config = dict(
    n_layer=15,
    d_model=512,
    n_head=8,
    rope_base=10000.0,
    bias='none',
    extras=['local attention windows', 'paired heads', 'gated attention', 'capped logits'],
    init_std_qkv=0.029,
    init_std_up=0.029,
    optimizer='adamw',
    weight_decay=0.18,
    schedule='wsd',
    final_lr_fraction=0.0,
    train_tokens=956400000,
)
Each number is 128 + 32 x the weight over its row's rms, rounded and kept within 0 to 255. Layers, rows and columns count from 0. The size above them is the row's rms in percent of the matrix's.

# layer 12 MLP up, 2048x512, rms 0.0705, rows 1945-1971, columns 256-383
size [100 102 103  86 105 100  95 102 114 117 106  88  83  98  99 106 112 106  84  86  88 101 108 105  92  87  83]
[[133  92 100  82  81 116 124 119 104 103  81 181 103 112 102  88  92 116 143  74 100 168 105 152 165 156 119 166 143  92 124 173 197 152 119 130 119 170 142 135 163 187  81 137 136 170 107 115 102  71 134 113  77 154 177 144 142 108 128 152 131 154  99  81  66 130 121 113 161 144 134 147 162 160 112 127 110 160 110 102 105 148  82 135 156 100 144 104  90 125 133  87 124 117  88 115 137 164 202  86  93 119 158 187 156  90 112 148 177  90 164 148 174 177  91 129  89 167 164 113 106 111 137 153  75 108 148  61]
 [204  95 107 111 144  80 178 140  79  87 148 107 124 125 120 115  87 104 169 131 175  82 152 109 153 108 156 117 165 175 172 141  85  78  99 141 160  91 170 110  77 131  71 151 114  99  80 122 136 156  94 164 118 107 145 154 109  97 140 119 107 111 129 195 142 143 143 122 147 169 179 131  99  69  90 146  77 113 157 159 148 145 119 145 123 148 135 143 128 152 118 140 159 157 120 122 140 115 120 133 122 165 106 107 172 168  92 175 104 115  80  79 128 167 148 135 105  87 164 159 112 133  67 156 184 182 124 119]
 [106 184 144  88 159 145 143 112  57  99 102  88 101 118 175 139 163  71 104 112 122  96 114 103  77 118 133 166 149 146 164 151 134 113 119 168  73  76  76 115  69 105 100 127 131 167 118 102 120 110  61  86 177  68 121 142 115  74 164 128 150 172 137 175 125 175 112 160  97 123  87 138 113 127 120  89 117 125  84  85 142 168 119 113 131  91 107 125  73 136 144 133 105 153 114 148 132 100 107 106 158 166 121 189 131 141 174  99 103 139 144 156 178  93 204 177 131 110 204 117 139 128 125 103  68 122 140 134]
 [145 107 133 104 103 174 147 154 113 114 101 103 127 131 107 107  96  99 150 156 122  82 130 108 162 131 165 150 165 161 137 177 150 132 149  99 160 115 158 174 110 147 165  98 151 112 100 137 136 134  82 112 160  94  96 152 186 112  76 136 160 126 145 124 142 130 127  73 121 124 110 115 141  53 140  99 151 179  75 152 187  75 179 123  82 167  97 145 133 176 105  83 141 154 146 119 116  80 126  59 155 152 103  92 125  98 123 109 153 122 103 158  99 105 143 108 108 112 104 163 128 128 112 146  89  91 175  61]
 [110  84  95 135 148  96 113 143 130 101 156 148 159 106 165 109  82 148 154 123 142 123 138 174 156 121 173  90 161 134 144 219 142 169  77 141 141 105 175 129  92  98  67 140 123 140 116 163 146 192 111 150 153 158  82  62 131 156 118 141 140 119 160 114 131  92 133  93 129 187 100 125 108  57 111  92 140 179  50 108 119 134  91 124  63 146  86 182 106  70 160 130 126 127  66 154 185 133  79 121 146 161 185 146  85 106 118 146  95 106 108 103  96  82 136 116  52 144  60  77 127  97 151  88 162 174 125  95]
 [125 159 174 109 100 114 100 150 109 133 117 126  93 112 175  92 120  77  84 167  68  94 159 139 159  89 164 122 174 145 156 117 115  92 109  59 112 134 164 107 138 138 133 140 108 137 120 112 136  84 108 159 121 156 132 137 115 151 112 151 100 118 148 122 128 107  93  77 108 140  97 146 105 116 101 119 110 127 170 134 122  60  98  95 157 128 180 120 114 122  90 169  77 117 122 127 141 177 187 170 120 106  94 107 158 139 113 143  96  75  72 146  80 126 146 104 118 216 122 115  93 185  98 135 127 101 159 143]
 [ 79  64 113 121 135  57 146 112 177 146 176 124 168  94 137 183 134 148 146 105 105 142 144  98 163 137 103 111 138 124 150 136 125 145 162 106 152 104 124  96 172 120 153 114 130 112 147 139 115 119 123 202 161  82 170  56 167 105 186  44 146 175 134 118 105 131  92 102 181  78 130 118  80  77 129  83 176 122 137 172 111 188  59 126 151 114 136 204 141 119 161 172 168  97 116 110  82 113 138 162 175 150 130 185  99 189  96 134 147 205 116 135  98  79 120 122 144 156 127 134 111 155 116 151 130 106 132 113]
 [ 83 128 133 106 137 134 115 123  83 147 126 144 170 125 123 130 118  95 151 119 146 126  98 121 106  90 180  92 159 176  96 186 134 113 169 186  94 147 154  89 175 103  92 104 157 124 121 127 135 121 156 127 111 100 134 104 164 105 165 145 120 111 160 165 154 165  85 167 112 172 140 109  81 128 137 119 158 120  97  79 115 172 133 126 128 105 106 101 141  15  96  94  90 132  89 150 152 178 168  79 143 119 135 174 159 108  70 156 150 180 160 179 138 107 169 124 119 150 130 164  75 143  70 164 131 169 196  83]
 [134 140  97  90 129  98 102  95 107 149 154 154 111 172 107 108 126  75 164  67  91 124 115 101 111 140 119 116 160 115 143 152 128 132 133  90 107 139 185 176 197 171 138 111 161 110  74 130 175  65  88 184 124  74 139 128 148 135  90 145  97 163 103 164  85 181  35 118 160 163 126 150 107 109 119 148 149 133 114 153  72 103 143  87 131  47 122 114  71 105 115  69 138 108 167 119 104 124 146 139 172  94 136 139 119 112  97 124 183 125 144  99  93 112 138 128 166 120 109 115 103 120  97 181 115 115 150 130]
 [145  79 119 125 114  85 169 116 136 142 186 104 145 122  92 134  41  94 131 170 146 113 139 163  77 162 100 166 131 139 121 159 123 118  99 133  88 106 108 149 127 143 129 103 166  99 157 194 125 115 176 103  92  86  72 155 193 140  98 148  64  74 150 183 111 156 102 104 138 101 103 149 170 103 112 183 152 123  78 121 132 104 157 135 112 101 180 110 127 108  98 147 140 143 121 190 150 142  66 126 170 138 159 138  77  80 167 122 146 100  98 118 175  95 168  93  85 165 133  63 167 107 141 141 143  86 184  85]
 [ 94 126 110 119 146 119 116 131 118 165  88 117  91 156 101 128 122 118 118 105  95 131  90 163  76 115 125 138 147 125 149 159  79  84 149  99  91 126 168 164 115 179 138 131 105 128 106 161 113 166 147 110 120  93 178  56 103 120 125 141 122  67  67  95 172 137 111 124 113 135 159  81  68  98 139 119 128 110 123 152  71  88 113 136 137 127  78 122  65 164 123 116 168 171 165  63 100 119 135 174 110 167 183 109  89 169  50 182  95 108 114  76 117  99 149  28  85  87 109 131 133 146 162 127 117 115 183 139]
 [123 182  89 138 149 186 165 140 133  95 161 186 144 144 151 144 105 146 110 121 154 136 215 137 117 123 140 115 140 126 116 153 119 164  99 127 187 151 124 118 164 149 168 184 115 146 114 208 129 136 134 100 105 166  99 152 126 140 146  84  99 132 129  84 140 155 107 173  98  97 160 109  91 140 112 115 185  83 141  95 136 113  79 151 106 167 136 132 105 116  79  76 134 103 107 169 123 137 214 127 108 117 158 157 135 156  95 112 113 112 137 112 193 116 137 135  87 153 204 147 127 123 160 152 144 136 107 125]
 [119 118  88 111 141 161 147 108 104 160 124 113 146 102 122  83 141 114 127  94 161 152 155 161 201 162  85 140 123 205 119 149 147 102 170  85 159 140 141 127 152 134 112 130 199 149 171 136 126 179  92 151 141  84 131  95  85 108  72 126 110 157 150 153 101 173 111  63 126 115 116 102 177  74 167 103 107 152  94 140  76 131 152 132 170 141 115 130 119 100 122 148  59 128 138  97 128 118 115  71  99 123 129 204 154  67 174 145 110  95  69 123 134 140 127 150 115  91 128 148 137 152 113 106 114 118 129 162]
 [158 155 155  84 171 107 125 156 180 152 137 166 136 138 121 153  66 114 168 128  55 147 115 131 155 103 104 132 149 136 117 126 188 108  89 144 148 149 154 150 158 121 152 157 166 131  79 164  77 134  78 129 161 102  97  73 128 142 108 178  85 136 106 144 113 108  79 127 116  85  75 126 154 114 127 122 107 149 121  93 191  82  84 123 107 107  84 120  72 132 211 158  81 122 112 187 157 156 146 138 110 117 119  97  97  91 167 197  89 148 150 141  85 178 143  64 146 129 104 110 142 147 131 162 141  65 125 153]
 [162 102 123 112 118 134 186 141  88 188 186 175 122  64  70 179 123 141 185  96 102 123 108 107 148 153 142 120 148 197  96 130 139 161 155 129 107  80 138 184 137 125 120  66 145 192  94 141  90 152 111 108 138  91 111 107 130 119 102 121  74  77 143 154 119 103 110 113 171 132 116 138 125 112 106 102 196 175  79  92 154  97 155 210 128 111  95 124 134 105  88 158 164 128 146 165 134 109 170  95  73 128 127 174 123  98 103 100  74  81 129 187 110  83 101 137  53 170 129 130 113 123 163  58 183 127 189 159]
 [181 131  56 121 130  86 158 157 174 132 111 158 104 145 116 114 124 126 187 112  92 111 101  91 114 171 153 142 178 140 152 139 153 144  65 167 127 103 124 104 102 106 108 163  99 172 112 108 116 123 129  83  86 126 147 161  87 144  94 141 120 134 116 186 133  84 121 114 127 112 167 166 157  95 129 143 145 159 118 158 153 109 122 118  84 118 132 127 140 143 158 174  91 127 135 151  90 102 217 177 125 118 167  85 173 132 143 123 106  53  99 103  97 123 104 170 128 105 141 102 139 153 117 133  73 163  94 166]
 [139 115 166  90 100 164 153 149  83 138 113 100 130 140 148 106 121  65 106 137 115 102  88 129  84 125 158 171 153 148 139 112  81 102 167 140 195 158 112 120 118 177 117  93 145 160 154 143 106 134  91  93  85 174 172 105 125 106 179 103  73 105 107 120 132 146 115 166 166 101 208 131 150  73  76 127 177  88  92 162 146  92  91 110 105 151  96 139 128 121  83 109 128 149  53 149 110 113 163 103 113 115 105  77 136 130 126  99  85 142 127  89 112 110 150 161  91 125 108 145 143 119 110  91 145 119 114 125]
 [100 112 145  72 142 154 142 160 113 143 147 192 128 140 136  93 125 155 169  87 110 165 104 103 125 130 110 135 139 167 118 153 127 123 109 138 198 160 135 191  89 128 119 135 191 127 114 199 125 157  94 162 103 130 154 119 150 120 160  98 140 134 127 144 102 182 133 164 152 154 157  37 143 126  95 151 105 114 103 124 146 106  68 147 140 129  62 213 110  81  89  67 137 161 156 196 138 122  73 131 144 139 120 186 175 148 102 144  92  90 101 128 107 136 107  93  50 129 124 128  84 137 106 140 170 151 191 138]
 [113 141 120 155 148 167 174 179 116 141 151 184  79 156 143  63 159 125  90 106 106 115 114 133  80 143 150 138 144 218 118 217  52 105 121 119 131 105 202 170 119 131 109  38 140 128 119 146 153 124 176 152 119 125 108 106 152 116 164 114  68 126 122  95 163  89 161 150 158 123 173  84  59  84 127 103 166 113 143 158 158 205 122 146  64 122  73 143  91 121 164 160 133 200  65  74 147 155 117 118 139 150 135 189 144  88 116 172 171 114 129 128 127 128 139  48 102  87 134 110 148 136 157 136  99 136 194 102]
 [ 89 180  98 169 126 125 130 163 133 128 136 141  65  91 148 138  77  85 112 139 117 170 173 152 137 124 130 160 128 110 124  98 110  57  59 190 189 129 133 116 108  96 128 133 120 104 109 170 140 194 189  78 101 117 105  94  92 119 145 140  99  72 163 136 138 145 109 161 125 120 156 147 177 135 116 115  79 144  56 114 102 198 109  93 109 125  65 135 114  65 140 167 172 187  79 104 152 124 172 173 158 143 176 127 150 203 168 160 172 121 145 137 113 132 149  81  87 168 139  87 162 127 127 135 128 122 122 197]
 [146 133 113 163  74  89 123 107 132 170 176 148  79 139 141 135 206 142 124 145 132 122 142 139  67 140  73 122 155 170 126  93 105 108 139 122 137  99 119 134 190 166 103 130 128 147  80 142 115 158 109 110 148 116 166 148 110 171 155 110 151 103 106 113 155  72 107 162 121 134 130 110 140 123 120 112 116 140 149 145  91 143 128 124 148 108 136 172 134 130 106 122  59 109 199 137 165 159 155 142  69 160 109 112 171 153 168  82  87 146 152 138 175 141  94 133 125 175 161 155 107 141  32 100 129  80 123 105]
 [150 129 140 136  62 140 122  87 126 185 126 188  65 148 156  68 118 111 126  99 104 130 181 113 111 131 102 121 169 109 145 145 185 173 136 126 127 169 100  97 169 130 161 130 141 118 134 148 128 109 138 102  84 109 151 113 187  80 105 123 139  86 122 125 204 135 105 183 195 215 102 133 108 145 138 134  92  91 144 165 122  89 117 161  95  21  80 135 142 140  92 113 163 124 104 173 142 147 181  82 152  96  94 117 159  70 176 171 111 100  52  98 138  74 166 139  89  91  85 144 129  40 138 118 140 132 155 187]
 [ 67 129 126 104  64  85 173 126 144 176 146 151 154 108 146 137  69 105 116 106 102 113 111 160 111 142 127  86 143 118 129 133 106 128  69 150 199  46 164 139 100 141 179 143 133 112  69 169  69  88 141 111  75 175 109 158 148 115 120 137 178 128 178 129 158 126 119 156 128 139  99  97 177  59 122 104 104 194 106 188 125 122 128 121 116 109 138 141  92 126 100 136 135 151 133 129 103  84 176 180 146 183 120 146 116 100  98  70  74 159 139 148  56 178 195 128  62 100 112 121 119 150 123  84 156 101 166 142]
 [125 110 124 171 166 107 169  86 107 102 222 129 151 107 115  86 111 116 153 161 161 163  94 174  87  91 150  87 168 197 122 109  68 157  92 114 172 149 105  97 126 152 116 172 157 133  74 114 147 169 118  97 110 111 115 117 143 119 130 136 108 109 138 206 149 135 159 105 162 174 170  81 108  74 136  88 116  64 144  98  81 116 120 134 134  41 106 139 102 126 141 111 124 109 112 137 119 161 128  96 125 211  89 121 122 143 171 126 146 128 125 163 163 166  99 101 117 122 157 128 103 156 136 131 152 150  86 152]
 [109 116 115 128 120  57 120 158 129 206 142 140 125 126 108 105 105  82 146 127  65 166 215 146 111 148 139 180 136 139 100 192  88  93 137 150 152 146 125 124  86 185  83 151 173 126 107 131  96 217 119 130 118 146 112  83 108  63  93 104 106 153 176 169 127 131  94 145 114  86 114 115 115  78  80 124 121 101  78  91 167  77  86 106  75 125 119 160 103  76  36 151  53 145 119 107  55  98 170 101 119 171  84 122 105 150 117 132 129 123  81 122  91 155  94 120 100 138 187 122  28 143  98  60 122 126 139 152]
 [155 140  80  94  92 113 130 203  49 158 108 162 112 119 148 142  87  80  81  98  88 208 180 133  71 127 194 195 154 184 109 149 145 138  89 128 211 139 115 134 103 213 105 107 116 117  72 144 114 154 161 169  80 139 205 135 118 157 107 176 170 101 169 131 155 174 133 101 105  90 134 150 143 137 141 130 129 169 134 138 123 123  99  97  77 140 130 130  76 109 132 141 196 155 113  72 129 147 147 141 155 186 144 149 113 175 167  79  89  98 146 152 173 144 118 147 127 130 141 132 164 161 140  90 166 128 158 155]
 [132 115  92 153 137  74  63 118 138  91 118  94 128  84 155  71 130 129 135 143 162 143  83  86 112 103 103  91 162 142 123 129 111  67 135 143 168 147 183 168  34 144 151  86  85 125 121 114 104 109 132 113 125 156 121 131 150  48  96 131 135 133  77 125 163 155 153 156 133 135  84 150 189  98 122 168  90 154 212 201 115  82 105  82 116 119 120 158 116 122 109 104 122  95 138  86  94 126 160  66  68  94  76 105 136 138 127  73 151 117 150  92 175 122 140 136 139 160 136 115  94 151 121  60 140 139 162 109]]
# layer 12 MLP down (transposed), 2048x512, rms 0.0636, rows 1945-1971, columns 256-383
size [ 95 103 101  84 107 104  87 101 114 107 107  87  86  93  99 111 111 105  85  81  82 100 109 108  98  92  85]
[[133 123 156 101 178 117 145 145 211 123  72 160 133  52 164 139 137 123 173 127 144 170 136 146 135 118  82 106  85 122 135  32  90 132 166 121  73 141 100 142 172  63  90 123 102 150 175 196 102  98  95 157 160 218 153  65 134 110 135 115  83 129 100 134 128 102  83  68 141 140  63 126 123 177 127 129  78 157 120 138  79 142 130 156 197 100 157  65 121 113 183 115 129  85 146 137 162 137 145 123 151 172 116 151 172 110 144 179  52 179 138 147  98  87  98 145  66 174 156  91  88 152  88 173 171 134  91 140]
 [160  92  66 129 133  81 132  89 105 175 157  26 171 166 141  95 166  86 144 155 114 114 103 120 150 132  98 119  70 132 203  92 103 101 126  92  73 141 174  97 180 120  85 138 124  70  90  96 163  81 139 110 148 106 202 180 129 128 104  60  95 160 105 180 112  53 152  77 130 153 112 109 105 128 196 138 102  76 164 115 173 152 111 107 139 162 170  76 123 173 107 165 119 101 138 118 149  49  91 156 138 166 104  92 162 101 115  93 135 118  84 159  92 167 133 125 127 112 133 162 129  86 141 142 113 116 108 122]
 [129 186 138 106 190 192 163 164 155 132 147  89 131 125 105 106 136  56 193 134 114 102 114 127 100 172 125 164 116 137 161 119 117 127 189 165 117 129 106 110  96 151 183 106 145 157 100 169 195 121  61  84  89 179 156 193 136 138 128 105 166 115 145 125 116 101 151 171 119 152 101 185  94 142 186 126  73 116  80 155  79 130 165 109 197 142 150 114 135 174 184 162 111 171 158 148  55  97  74 125  88  77 129 159 107  77 141 144 153 145 118 132 138  93 161 149 105  88  89 122 124 144 110 141 132 120 100 116]
 [154 115 107 124 138 179 104  79 143 147 100 103  68 117  81 199 137 116 101  81 110 180 120 109 169 105  41  93 255  54 181  46  98 100 180 131  72  94 154 129 148  98 139 198 144 144 130 109  99 112 154 173 127 105 154  85 112 137 163 142 100 100 140 159  86 140 153 141 148 125 159 126 117 127  54  99 115 147 136 111 115 138  72  87 150 151 144 135 193 117 128 165 110 122 167 131 121 132  58 123 106 139 145 163 121 126 100 112 145 159 111 173 118 119 136 104 155 181 142  53 183  89 155  89 120 147 133 170]
 [ 91 183  84  98 135 117 152 137 161 131 136 119  69 103 134 102 107 160 121  47 136 192 108 150  38  68 111 106 126  93  79 134  96 118  54 125 186 121 101  85 103 145 141 111 117 147 194  96 139 103 168 135 185 120 128 137 137  87 181 167  97 155 101 110 124 155 165  97 141 121  44  90  50 164 167  84 130 111 152 124 140 164  74 152 155 145 133 146  75 153 188  64 167 144 140 116 160 150 148  64 120 145 105 132 153 116 130 162 122 101  94 166 144 162  93 155 124  79 131 116 109 143  84 150 143 175 188 138]
 [139  99 182 109  96 140 114  97 160 157 171 125 129 167 152 116 156 155 147 104 129 113 109 133 132 153 135  94 140 158 149 189 112 150 185 111 155  83 120  93 212  91 134  91 125 158 114 102  73 150 109 109  79 174 173 156 210  96 107 167 162 150  66 140 118 134 125  72 163 151  79 163 152  82 131 120 134  92 127 151 105 131 152 131 124  50  70 143 124 184 171 151 124 106 162 145 133 130 128 111  86 204 127 142 148 190 170 112 124 101 118 117 171  66 143  58  73 122 112 132 200 122 164 128  94 118 155 166]
 [184 142  82 113 179 133 174 159  73 174 137 105 131  88 107  90 118 147 109  86 170 136 126 116 180 122  86 139 128 100 138 132  63 129 166 123  99 170 108 100 125 153 122 147  81  56 123  51 126 112 172 111 146 102 128 182 101 136  85  78 108  73 141 142 109 156 160 157 158  92 107 108 121 160 112 106  98 131 123 129 102 123 179 116 151 201 155 102  78 151 148 113 135 189 110 144  95 107 136  89 139 160 130 108 104 135 146 145 139 161 162 214 118 189  98 114 102 108 101  91  66  74  91  95 102 177 154 129]
 [141 113 158  90  55 171 160 180 127 153 157 126 150 156  86 113 159 164 134  86 186 129 185  87 140  91 184  57  74 182 160 163 121  92  86 114 120 131 134  86 132 213 102  94 160 144 199 144  79 146 137 141 112  85  70  98  71 173 139  72 125 183 154 171 144 162 119 150 161 133  76 135 115  87 107 131 111 124 131 126 149  94 105 168 151  61 100 173  86 151 145 110 125 125 121 149 132  51 130 106 143 144 181 231 143 139 101 130 147 151 134 132  85 120  97  72  78 136 173 168 108 111  84 123 179 161  76 129]
 [131 118 130 147 122 122 150  89 108  77 100 145 115 126 152 114  87 173 147  86 115 175 104 126 114 190 109 122  75 129  96 106 119 148  97 136 160 144 186 143 140  92  95 194 118 102 113 127 165 113 179 137 128 114 104 136  97 171  89 190 146 109 125 126 143 153  88 118 102  83  97 142 153 140 131 120 133 145 108  93  90 164 154  66 155  78 105 102  48 112  76 144 186 127 107 161 137 194 171 135  84  87 165 183 144 129 146  49 205 124 159 112  67 124 111  97 113 109 110  93 150 117 150 121 121 135 158 175]
 [129 151 105 179 156 153 140 160 123  93 162 106 134 104  84  99 118 106 114 172 199 107 127 154 101 121  53 182  79 116 123  93  33 122 137 154  76 111 126  96 132 115 156 153 165 145 132 113 128 114 122 133  78 126 107 162 188  88  33 157 168 125 159  89  68 184 199 124  85 141 162 100 160 196 128 144 123 118  93 144  97 130 114 163 188  81 139 163 170 162 114 128 121 131 119 206 143 104 113 119 158 119 141 130  51  63 140 119 100  85  89  94 183 135 167  99 100 121 106 145 130 121 113 141 144 168 182  78]
 [127 111 118 175  90 104 137 102 111 124  88  61 136 114 100 124  64 112 155 149 150 100 148 137  94 100 144 111  99  86 112  63 156 117 171  92 107 145 148 137 187 129 110 133 130 115 143 126 100 121 143 236 114 102 121 148 174 136 119 163 208  91 142 119  91 193 109 114 161 114 138 135 106 111 105  72 144 110  80 140  78 160 132 181 161 122 127 111 107 111 109 156 172 209 115 144 127 160 120 196  81 125 133 139 109 143 159 122 112 106 145 121 169 126 128  60 113 174 104  68 164 182 142 120 170  81 137 146]
 [141 147  87  93 143 174 172 150 156 144  99 126 159 155 133 108  76  90 127  94 124 145 138  70 105 139 132 137   0 120 149 125 123 103 127 141 116 114  38 131 135 151 158 115 132 128 149 131  61 111 152 132 156 129 139 168 166 200 129  81  90 146 126 126 109 158 127 152 117  98 128 108 139 131  73 120  86 104 121 100 151 127 165 153  94 180 151  61  69  93 115  48 102 113  42 141 119 129 137 106 103 133 148 122 100 137 102 149 136  74 101 152 125 129 133 166  60 174 146 150 116 138 124 159 147 140 135 123]
 [146 167 106  91  94 129  96 143 109 120 168  93 131 176  89 153  93 124 142 123 139 121 114 131 160 118  49 144   0 115 107 167 130 160 162 146 129 138 142 116 145 147  94  91 156 132 115 129 142 134 131 148 157  94 199 150 133 158  92 115 102 132 143 203 131 114 149 121 158 106 110  88 105 114 127 107 123 128 123  99 114 132 106 164 140 152 122 101  94 127 105 181 105 120 121  99 153  53 116  98 139 129 131 133 173 144  93 160 146 112 100 110 161 110 128 113 161 118 115 144 158 174 122 102 130 110 122 157]
 [120  78 131 120 166 112 157 112 120 119  93 103 118 104 148 115 130 102 151 170 170  96 136 103 186 129 117  61 158 107 124  91 106 111 134 114 116 138 151 140 130 102 136 163  99  69  64  91 186 119 142 139 153 121 180  94 134 106 154 127 185  66 144 109  76 155  85 185 175 135 118  78 114 191 139 135 144  89 125 179  57 132  74  93 107 171 150 194 147 121 104 106 153  83  48  88 173 138  75 168 150 116 131 198 146 104 116 139 149 139 172 139  99 167 179 116 141 152 139  75 141  87 148 153 143  86  75 134]
 [ 63 135 129 109 138  98 162 144 118  93 168  99 128 100 137  93 149 121 111 152  80 158 151 132 109 156 152 122   0 156 121  76  87 117 154 144 154 121  94 151 128 144 127 110 112 105 144  99 141 116 116 147 138 147 133 152 143 117 146  80 151  84 119 138 199 132 196 129 153 154 151 164 162 141 141 126 180 102  64 136 172  87 140 126 122 101 167 128  83 192  87 137 121 162 145 168 101 176 163 154 109 135 150 139 166  96  82 110 112 128 124 157  70 145 180 149  82 108 112 184 159 143 127  67 139  57 108 118]
 [101 115 136 130 128 142 142 137 139 119 113 118 103 108 125 170 142 153 123  64 160 146  82 127 115 157 111 133 249  99 117 114 149 144 169 126  71 115 132  92 122 137 121 128 103 169 132 163 105 126 160  79 105 101 146 106 133 105  99 110  97 109 121 110 127 180 115  93 150 157 185 139 216 154 109 156 163 138 121 114 118 206 111 111 106 133 111 134 175 104 132 106 124 107  99 100  71  99 129  73  91 136 174 121 142 160  58 147 165 120 162 121  80 147 107 105 121 140 136  82 147 172 179 145  69 147 139  92]
 [132  92 150 182 108 124 107 156 115 121  98  96 154 164 147  93 156 138  86 138 124 113 124 133 163 131 180 141 105 152 142 102 136 208 143  90  91 125 138 125 121 144 118 203 143 105 125 173 129 162  79  91 122 196 164 128  65  96 119 151  68 100 145 212 160 122  70 156 141  94 117 159 124 100 102  50 168 113 121 143 142 113 131 125 110 161  99 133 121 111 146 162  82 204 100 147 135 106 100  94 112 122 120 137 160 117 108 158 102 115 107 117 148  96 116 141 144 187 120 115  97 144 139 173 133 113 159 133]
 [145  68 159 108 221 199 115 150 173 161 115 150  90 165 169 168 142 163 156  77 100  99 135 145 123 141 130 141  70 140  93 141  96 152 120 112 126 123 188 155 143 168 206 138 130 131 178 140 116 158 128 172 138  83  70 179  91 106 146 133 168  94 116  66 111 125 164 133 119 103  80 127 139 153 118 104 145 134 125 132 130 100 126 118 181 100  88 218 172 189 170  66 116 119 146 137 166 126  66 113  93 105 139 145 180 124 156  94 129 163 108 151  53 158  58 171 102 118  54  76 111 175 136 128 154 145 176 110]
 [105  83  88 134 129 137 159 118 191 170  50 115 166 121  94 152 116  68 152 147 146 119 159  95 183 121  50  54 177 141  96 117 139  67 102 114  96 145 112 158 141  87  66 160  73 166 161 115 172 152 104 119 145  95 159 111 128  45 142 102 149 116  80  65 137 122  74 139 132 138 145 125 130 187 102 121 113  71 169 170 121 152  91  87 206 161 139 139 142 152 130  81  69  62  37 128 112 135  92 125 160 136 158 127  65 153 117 149 153  86 143 132  89 154 110 136  77 164 118 161 139 131 137 137 157 101 122 112]
 [127 156 119 142  87 166 124 121 125 120 111 108  83 118 115 107 128 175 152 123 122 127 134 123 108  81 151 105   0 155 173  77 162  34 121 104  99 133 118 120 120 164 103 126 150 119 141 110 118  69 124  93  88 145 140  96 104 146 104 119 147 125 101 138 123 157 132 140 145 123 144 119 152 120 109 125 135 124 179 160  71 117 115 154 106  64 141 160  73 148 124 121 148 217  86 114 112 131  63 132 122 114 177 137  68 130 111 107 116 121 122 154 127  78 103 141 112 134  95 157 122 129 156 113 101 126 139 141]
 [ 80 104 168  84 119 113  95 151 123 217  96 116  94 116 144 126  91  92 132 151 169 141 120 132  99  60 109 128 255 149 119 159 152 143 141 108 129 164 138 182  75 127  92  84  51 167  79 168 101 152 139 130 124 184 141 127 106  76 135 139  84 126 161 124 138 144 130 146 140 110 160  86 141 120 119 217 136 120 123 165 127 158 112 115 112 154 132 155  90 129 132 138 148 207  65 107  71  96 115  81 107 164 171 168 130 103  70 158 137 127 137  70  99 128 115 142 115 111 142 118  85 147 162 168 157 159 136 175]
 [138 128  73  58  70 109  91  79 138 153 162 122  66 108 144  98 128 143 170 118 115 164 182 156 144 144  97  98 126 129  82 107 151 138 188 123 106 203 100 121 161 200  79  69 154 143 135 147 104  64  76 107 142 146  98  83 123 139 139 143  80 119 164 134 169 111 152 148 132 154 141 134 104 129  53  66 126 114 155 165 102 151  75 139 136 145 121  74 108 121 146 113  85 120  85 127 116 189 128  76 179 153 119 156 170 145 133  72 123 171  65 143 109 104 109 172 189 111  77  91 145 130 138 106 110 153 163 163]
 [120 121 122  71  89  83 113 108 143 131 136 181 161 103 157 162 131 109  69  70 152  38 182  93  71 132  74 100 146 122 117  93 156  99 172 147 125  92 138 111 107 111 133 114 149 164 141 155  91 171 203 105 133 102 109 131  86  98 118 112 107  69 113 137 172 106  78 101 123 216 117 140 221 110  93 189 105 196 111 155  72 124  78 132 125 167 105 167 115 144 189 105 132 129  45 126 134 162 128 180 124 141 143 111 117 119  96 164  68 166 132 161  77 157 160 137 141 211 116 144 102 119 165 160 164 145 164 160]
 [ 69 123 126 144 181 163 116 128 103 143 111 125  47 144  70 114 119 105 108  89 146 172 108 113 100  88  90 148 131 136 176 107  62 160  62  88 149  71 128 138 160  92 123 122 113 116  96 177 146 127 188 129 142 142  98  89 159 119  58 125 113 161  70 158  91  92 125 136 103 158 112 136 145  77 106 163 133 152 161 166 161 198  78 112 166 134  79 107 107 100 125 127  97 147  68  92 105 132 152 130 116 144 119  92  89 134 185 111 135 159 152 175 166 115 123  91 135 206  89 108 152 142 140 140 167 134 154 106]
 [163 136 126 131  68 111 132 122 132 150 118 153 132 145 118 113 133  61 137 176 141  52 158 236 102 115 128 152 183 151 152  85 130 114 148 119 156 113 149 154 118 249  84 139 124 131 157  73 106  71 117  89 151 133 149 163 107  33 134 136 146 104 122 137 148  83  31 105 114 108 106 156 137 146  46 112 106  74 111  99 174 170 111 155 115 162  87 152 113 110 174 147 143  79  86 110 124  94 154 120 151 149  92  82  97 123 144 144  98 185 116 108  61  76 144 159 143 166 167 158 146 105 125  97 131 108 134 114]
 [130 126 116  96 135 171  84 142 104 123 126 176 151 107 170 152 109 128 150  82 132 145 142  49 145  77  67 159  87 150 141 107 149 200 161 171 148 141  89 157 113 155 121 136 115  91  37 164 138 107 164 143 135 110 116 101  99 226  91 142  88 101 135 183  98 157 119  88 112 168 141 154 104 135 119 115 148 180 165  99 111 135 173 129 102 122  95 144  99  77 111 115 154 114  88 145 172 113 115 113 145 162 163 108  64 119  73 144 123 145 130 184 166 180 112 126 137 235 146  85 162 133 121  78 193 144 195 150]
 [ 91 167 116 116  86  78 140 139 142 116  69 120 101 138 126 103 135 130  98 146 125 131 100 119 139 154 204 101 228  89 211 103 109  68 111 102 152 124 142 151 128  95 119 154 128 129 170 175 130 164  99 168 155 124 120 131 155  95  75 136 157 108 166 125 133 104 116 162 126 137 117 122 124 214 113 117 104 131 205 117 131 166 126 106 133 144 178 136  71 138 141  63 115 163  62  95  81 129  91 148 127 169 160 169 108 142 105 127 109 112 162 147 160  96  76  72  80 150 114 180  71  87 116  84 155 163 135 139]]